Weights of a small transformer language model.
Size: 15 layers, 3 heads of 32, MLP 384 GELU, vocabulary 1024, 1.81M parameters.
Architecture: LayerNorm before each block, learned positions, biases on query, key and value, tied embeddings, capped logits.
Each number is 500 + 25 x the weight over its row's rms, rounded and kept within 0 to 999. Layers, rows and columns count from 0. Numbers have three digits each. The size before them is the row's rms in percent of the matrix's.

# down: layer 11 MLP down (transposed), 384x96, rms 0.095, rows 211-242, columns 0-95
# up: layer 11 MLP up, 384x96, rms 0.1, rows 212-243, columns 0-95
down211 095:526514472492466510492483498462459487470516501483523512472494468484475468518497513517535490534468478472484498475546501522495499498536475477502497482504487487493466499511462535452522451512501451497525530546493504491509548503477488507547523527471481505531533550521509492521510543520560483489
up212 099:482557544527518494527519501502476500541478470513558491527482477486510511487550521517538494511451500494471505545436494505572490513489484505492514509450510533480543498500528484495466510507544507514490525506516479483451517518484507493464476490513508499476489496481509520498489495494450496487
down212 102:555508540512484510487493467477481523530477507510451479502465464462522516525461497450518528506511494500517511498503511473485499504561523517464487505487518494563482491478528494504487462492492472502508500583505519478509518486554491503487486476485557480488493497495484468480533527527505490510
up213 100:498505518501528454461529513530493548500502528505466492477519444484505463502514517483507488516495494530518484533477470510518468519538491506494480499452517532464522452466516512488500538476470519533512524515472498496490511478472492520477501551509495543511460536539503515506476471510457522444
down213 099:540523469459499489515495486473524487506524482480518525472493517495486444490483520503480488500538487472499499527546515499537510497483524511523495517530486491524557506505487454497483487507548484472493506492481479510521472482496506483517497493526545499528514463487497486493600498509465524433
up214 093:540478534499480493514511526503507452473495533536477466482510471483533524501515481489494490476525499510503479485474481482489498513514511483534523489519540500519493504532518498469475431516492477463487553516502551539473519507492527540480490518459456527537507493466507498486483558455465496510
down214 086:471497498516499481482514548464480538512519498490469463484516504471485484448526509505521538492477513505513510468490484481474504523524498504495501481468465505520492503507477541523501548523495499486540515509472495482510509496497450458513520487533529459515487541522530503514397531494535484490
up215 099:513505515486503478455464507518520472490490541524480456467515487503524484511498523501506510508489543516529501498459487470534495481545460508487501470498565498508500503493461508481488486507500476549468537482511504513505512479452532544506515525473538471512516508441521480479498528517436509468
down215 096:479469515545474505479518489489471498502470476497478541514489519545490471497483446532471492487466488527505531519509491476505525498513441532486536467515477491501498481503532485467505501531492536503498506530499479503473525464502472452495484519503511555487485526530518502566501539507500454545
up216 097:499524512491530531524476519510483461468469549531469468499515434490538477483500506481526452520494498479519519477453460530534528535499512504567498499487532476485492505543537523505501502450508492515504530544493486493490511479493523535481498522479517485483489507471484486525481541486503500469
down216 095:538536505520488492512510492495510563508495499501483492512466539507506500486488485504453537470454505530508460516520508455525475478504479558496497472514478502529463476539476515474482480459496464547474511503495525501513476485497464500516521542500488503503535562534489489509439496496504505472
up217 097:508483524538477487508507543495507511529537527530434452496528523503482529487485503500477497543522532493498475511505580438489458480516505483465509506460487472523484508469489490498496497516462529550507513481502519502484498490518498445502510487522498502531481502485473518549469495465489499497
down217 095:508507500480534520489500499492485465502530473505537497488522475523540466475533487493491479522506457449499519521534493527493526473508497528522458456484461515501516447529482498515467520452490513486516531490491509479512452486505523493480537456512529530515574493504475505483546511512529515475
up218 104:498524486489517536520537522500488492505481519524476487469513527458520496495502517533526501513491488485506495487452487489520475542501475504568489482482514489513436531523531490466502497439477510539446498470519533517467516503484545473450500522525520516499548503500476493536501512534511483488
down218 103:470502473497458478487471494481487490507491460479500485527534517524506494533531513488467533470542508506514507497493477495522505482498540536445550496521513555479530490511523494557515480461521522455505539488501500447531485486507513530480480514459495474541491531490507506462482478524465501478
up219 098:495525491489488510525490532472529495511500525462509520452504471512524481477508515482488523540470438507547494483527484549533491520502485479510493487496526498504454514474530480506460496498493519499500511490526473476502459496455511465535532554524489565533504484480522512496481519449482526473
down219 093:478477468545517448490525485536530542494478515464483456494502516502507510485503536499502484524517528508436471498496481514452472488522474522494522472543493513494515492529484536511532509503554490498457495465466507538515491502518488481523483455515504510508492494518498519497443520523454500544
up220 100:514506500454502501512453504493493531540504504552488496483517550483536476489473513498505568513567463462493487545515488463504515505517456501506508461500537493523497441458514508452503478502500505489485514514524474513470482504533492486487511521512500496460501556516507500507475526504497516477
down220 101:506511512503445510512523501521511467497508503437502483482436512514511509533497491479532483519492523503494496509468493560508540519522526503545514533490492543494538550500501443504483483495472502492495520490493515513492481513512495459511494504493497513518509477498511493517556475448513431452
up221 107:500514514542543547503456494542480467498496536473547522482494492460495510524523473498533469503523534504518535502480488519519494508489457530506509542479527500481461536498510529478506536435503493509459516483527499519490518509512493493521450512518508499475497495503488502475451517491439510462
down221 112:544522486499513484553528488502474460536500496487466494494521511483531494523477475514513517508516463529496453506464528538466491485501517517483504543480510531489473491478508440513488515475492496482505516492564538460500508513526515492490496537477497510443526507486477495553511539472504449487
up222 095:534576514490493530506471503481489499552511512475491473499539523533542481473498503534507511503525461495488547493482479466522485505517460503503465488495467442465491474513491517469536485477481504499460516504477525496493462547501530488503513515523488502502483501533518524542475535455525516486
down222 101:472505491475513506542483507527470488477454508482471506498472524492556527488445510489509498535470453523518514532527498467444468480500518551483480532511508549524481504481524503477493484524502469512486450536514504506496549485517514481489528486494511489487514500490517468478487526563534508500
up223 102:512515469488507528538502526525538478512502512469480522515522485526507499470471494483497571468546471505511533526489529531523521448507465540517511502515507468521485521496495505489509482450500509521525535463476513474517467523495485510459462517466522481511497519522486509456472544495475451496
down223 098:519510495502450499530492494512481496480486489535505516543490501498489557507501498540538492516466467513490511461446504526492486523485480521496494534524593536499473501463467462455534506518474471496481496531518495514491475464498523477484480486508519524474524534487492518484517516543473514509
up224 100:540501493476514506506484506476516516564510513551489499482520494502479461486514477502506510539509497490475525451505525419507475519547491522489475464514522482480479463480469548479506514481466534487468514491472486493497523449468507547468497493501537466500493507494544509513483521498517482485
down224 104:466487495523495495514533508503471472482481484511495504522479490472465505586470486518536536491489525503555501503514488515505539485548530477474469495530465501506487570504523485526468513483533496507481487485499500460511523496509476485494442491487502517498484508534482500557444493509499488480
up225 093:465537515494502471508518495530525478535492507514497548482536504501505464495464495503542525470522503503568467480459505475490489492529513479499536480484520470489538463520545481476492499479488523499508525513439446474489506523497505531440521485531493508516506504493545512466485499493523465490
down225 096:471484475542505483478486527532477483444475476492508503483475522507517498578518503482523507523471512520487451503533507546531500488493485478511516528495493525512474556499480554484487511502534496470478482470444521508502520513495532541512489522465540477479531491486460507499492499491459504496
up226 100:484516517460522524467488519473529558485509470509489516523467488470504507494466535460502500492554486487554562510509498540511529516488468568497516486463508511498527521431519473514521486530480473479502511496467496488517482494491483511491478504499507501504462508465526543507474489505491510532
down226 097:538496503489539486479519489535468463520493510506502493503474476494479502456507491519496526503444467476486507480486506481542537482480532513501515503506484548471534484500537477514488509495539538502513463495488457532488553522509522526531453510504520501536513486510479496504459483490419467512
up227 106:457506507498500489511527560473522511548483564508472438470512490467540521503532505472474480501510491527484497489490483507464515502496466469502545519478539521500461533499485510486527530534494482508526509520485502469501468488469493531464476518461506498481505501478525536482477485452524500466
down227 120:525479430532483522512494505494493540520498457523479482506506496486504503482477471522527515499491471484554520496474484516512492541496498534480464499516503460477506508454473500485472474531457494499454492489468540491544488547515519477513519548525482541524556502518483484475478533516496510500
up228 088:531514519488478464500499499523519523519500478455476516528572487489505494520513488473504502473492473544485523520487464477484494464513502537485504474512517461500508473536534509512483500472535487509482491498488467455429497500468503520462475487515517495548505490465525535463470553510505505538
down228 092:453520478502550483518490493522447479501508451465484512508441489550496488512493518485508511527511504487487462508517491490507520486522510504492520511519533502484483500455484513439494505533494531495535550492474516505530492498510483478498515523533527457499532548484464488527511471466474556479
up229 100:473525483545544492494528531487519512547517477487451521502490518491525504508480523514502494509556478488479500496489544518531528476486485513502475473479510502438484475448497518490501467537526548532558495495475515472468472494504476495469530475496460469515483497500535513537506495489461501489
down229 100:513492510498482504528486518476529523499512507550492486494434484509445496524471490520535518495485544522493479534537482546482446504513467552494500480546447514524459520531487489491535499457464490496454499522498497480473534515499517470509511518486508485480516515521479524479480523519518471510
up230 098:477488561557527506493507506518489504528462498503504518461530516505537480466487476538498500524494520482490488524507501471524501508506508528549502471499505524464536466501528511471487455513512536533491512502494532509461460455482492488483509498461501528536462522546523459539480512455512500478
down230 095:463499517515550484516489477509525507477521471518496485466541486512462484441514515428461474489500485490561489462467500543521494524483474509486485487517490497487471509491480499533506522499558511495507520515503535532507485518534519569506544463503486493494506483530495521516499480480490487486
up231 105:460482489499538512512472516526488493543479508506463540520496522502557487468474503546535503532506476486511519475473493467500506467503523551513568481501479483515470508499534500513505493555529501515523530510508458514502490497487456481456480536525505472478508490549495500477467512500474507471
down231 105:512509521455494508481495512507514525513559514479522478517479473487478482476496495457515493496499516514489458516536466472476464482528483465534499509468533557460494515483521534519475496492502474480522497497516499475500497485520544505515567466481505496555513518457500475544544464499499533490
up232 088:468522489478543485497492522461514513529512553454453549528541515446503461527501505498512512473513513500463513493459506534498527471494517526486475463466503442535503490461485516484512458522540464489480520522503502487503505509521526517504513475516465497493478527519534520502507481504463482487
down232 087:505530511513475511509482522525487490500503496512511497497490496562532514511465478509519504499484469516542461517462532484461510524505479501511532457536454500488505529528507480481481479528514488512492504487513463488510500534489482430473553522460486510487533512477550463504523538469447502532
up233 101:501480515543495514495512520470514509508495514508496495508520459435504499512516505499514458477506503493526469517446461481485505477499455524497526517466540552498542507501476529481442554504498509500526529513494447454464481520487509485553488549517514464470509497506513483489492473497482488520
down233 094:508499529527513525532487501521486524510520517535529488538456479519499465507485524532493528510520496492469488501507491488485477486500481479530538510496500444482508503498548465531523439491467455476459506470486552522533495466486556506466500454465512510503507508481483537477469540519501506497
up234 101:441539486493477513536471503505490525513503523504508505493514490471489482529516523477507478467465468449523469490461455489492518488542484480495517530445486425544487546496516538496493476476558525516521540493487517506493507498488513495489501524486525496516521508488542519459480499494507475498
down234 101:520485468519501474475478492508478500463511504494464487464490485509549491534498504517505489528503559507497476508499517493493530500522475504469512468475533552498492500535476482500488487531498542517503466562455487481496513455546482465520548475464537527523472496532502507474526457503522467491
up235 111:509547465497495468530519513486507501575497467461488543482503491495510503507482475456531514465506500538487517492501468470514531530520489516509497478511476470508501509505494508520495454490469496495479572500499535522504474491496548526517507532510508493426517520474505487500448540493497523497
down235 117:505449492471500462517507513476451469479505482529512506523499497520525524476525537510518462513502455475478507531536528470477519502530506469504524477500514527493466511482489460496502459543545530492462469509517528493509548481474496554466508499527478494531509501485492488489457522492548535486
up236 085:488548511502569497491522535468537470504481490491523481521494514495524501498520507501535516534471485487471465503478504478450515481467522524465484551499481469486497513509443536451499520517490485488494503525512469544482441490534498448521500485506530482481538527523516492525511506492509515510
down236 085:512468465483525501511519519508513526501540475507493511476491471524429482508511487550492497480495494484570509476483484514490473533525477529521531502494467482498491510523522500511492531432495508454480485510485497484520472546499505494499558512490528512506492475497499490467584528503495487513
up237 097:504493549509536548470458533499485499474448511471513485492484523519508459534487535524520496480534492494496484513512535514543509465510497532481488512454536527514507532501461551545509466495503468546461510525515464466515488472506524481524465476466497525510503500492491489500473477482502479481
down237 094:494518518499487463493519488483510532484536519486490489507488500464515539468477503517485505525542455502522517487491502496481540544496516469514481492552489497502524478511516502470498530500436507457511507477494498516471525510448482511472558529476450545512481522472557545486468497478502511489
up238 116:493543483540534531493440498489505487504464554503494525503503461466503508487494530506500493500513507480500513527452525500511456484490480487507516558461510512499473530476513520509515461472495491542515502483449524452517467502471509498524484507485529494480497486470533464482484517566511519463
down238 123:505493517493511480510517553530467525472518476493493503480522504486537520493504468482485497472440548463508521493505457483518520545523518511501467487508505499517532471492519480470487500498485432455536481517480530509474447487550526522548508520501511497462472494483532524468498512498534500487
up239 096:471514507484595476474483535511505470549534486490480491550522514513516475488464532506519532486528499516536510528523487504481517461538488475512521512472512511488517508498529508512471495447507466493502513524480446481535524502498476477521487454473510480487496497488503472483493526478522467466
down239 094:524509516491449494515479503527448511471448498484502545493494504494480529482496456471516460495516478532461479488461547540489498492483515484501528476561545528509485516504507464554496538487506537497492506524488532507495532466474488530494499503484495518525530501485548492493462474480486491523
up240 108:484489478545529520496492533498495499499509561490486482545516483496518494502552535470527520558520495474510471484476513471530531459509490465496490522498520485476506519483475537475486468466507514498465524477503478502501491443502499526494463443531457491507525524527495442476498486492521505505
down240 102:533491464499506457467522520509519496527492514533508484461506467484500495488500470489555512482500492507471502461495561529498522510474480511569450502479512513485530494455539545494503487509483488505528499521479541537474507497471459482505500518498500504510478488482504521527471506490573467477
up241 104:486512496503547532474471512501478534502473507460487489527475480499498521495500531515522501468500423480535491457503522495538509537477513496505483497499521511469531500513498543492482499480497528501503518471508469496511524521451487536506460485526563543501541488436533482515484514487497483540
down241 097:521474480518506482553505498517457478518501515547491500506465487496496505490520499485512544491474521474547517492471491493457536461540514492491504458517515511521495505513513457534483489471535534500506446488522538522464459509497479498535472482525489476501432521512542467517500458507508519511
up242 101:459501527495555508490476527513452536512494491498513517534494477531502510511495528449534511504488470496493513501458469526564528468466505542542519518454477486456527532477489526479476462479494533494539502516487482543500486496476481499483437495487509515513480502465507482520479498491511503508
down242 107:528497489541481509454508486450537493470499498476514491516524476500478477496471514507442504514515510516536449511494510477488495474473481553452507542515543470489460484492507509496492499505467481531465500495512509518527516458530463462503549541500511491517530502492505540542525519528470499490
up243 063:456492457487548453479483508514521497510474509479512511520506506529488469528530500503519516536495503468463496546498474490499495538490475542512524515519570484474461493537475509475459469469505497513491498512450496480494486485497494486526473487499473509521542439485536454514485519524491528505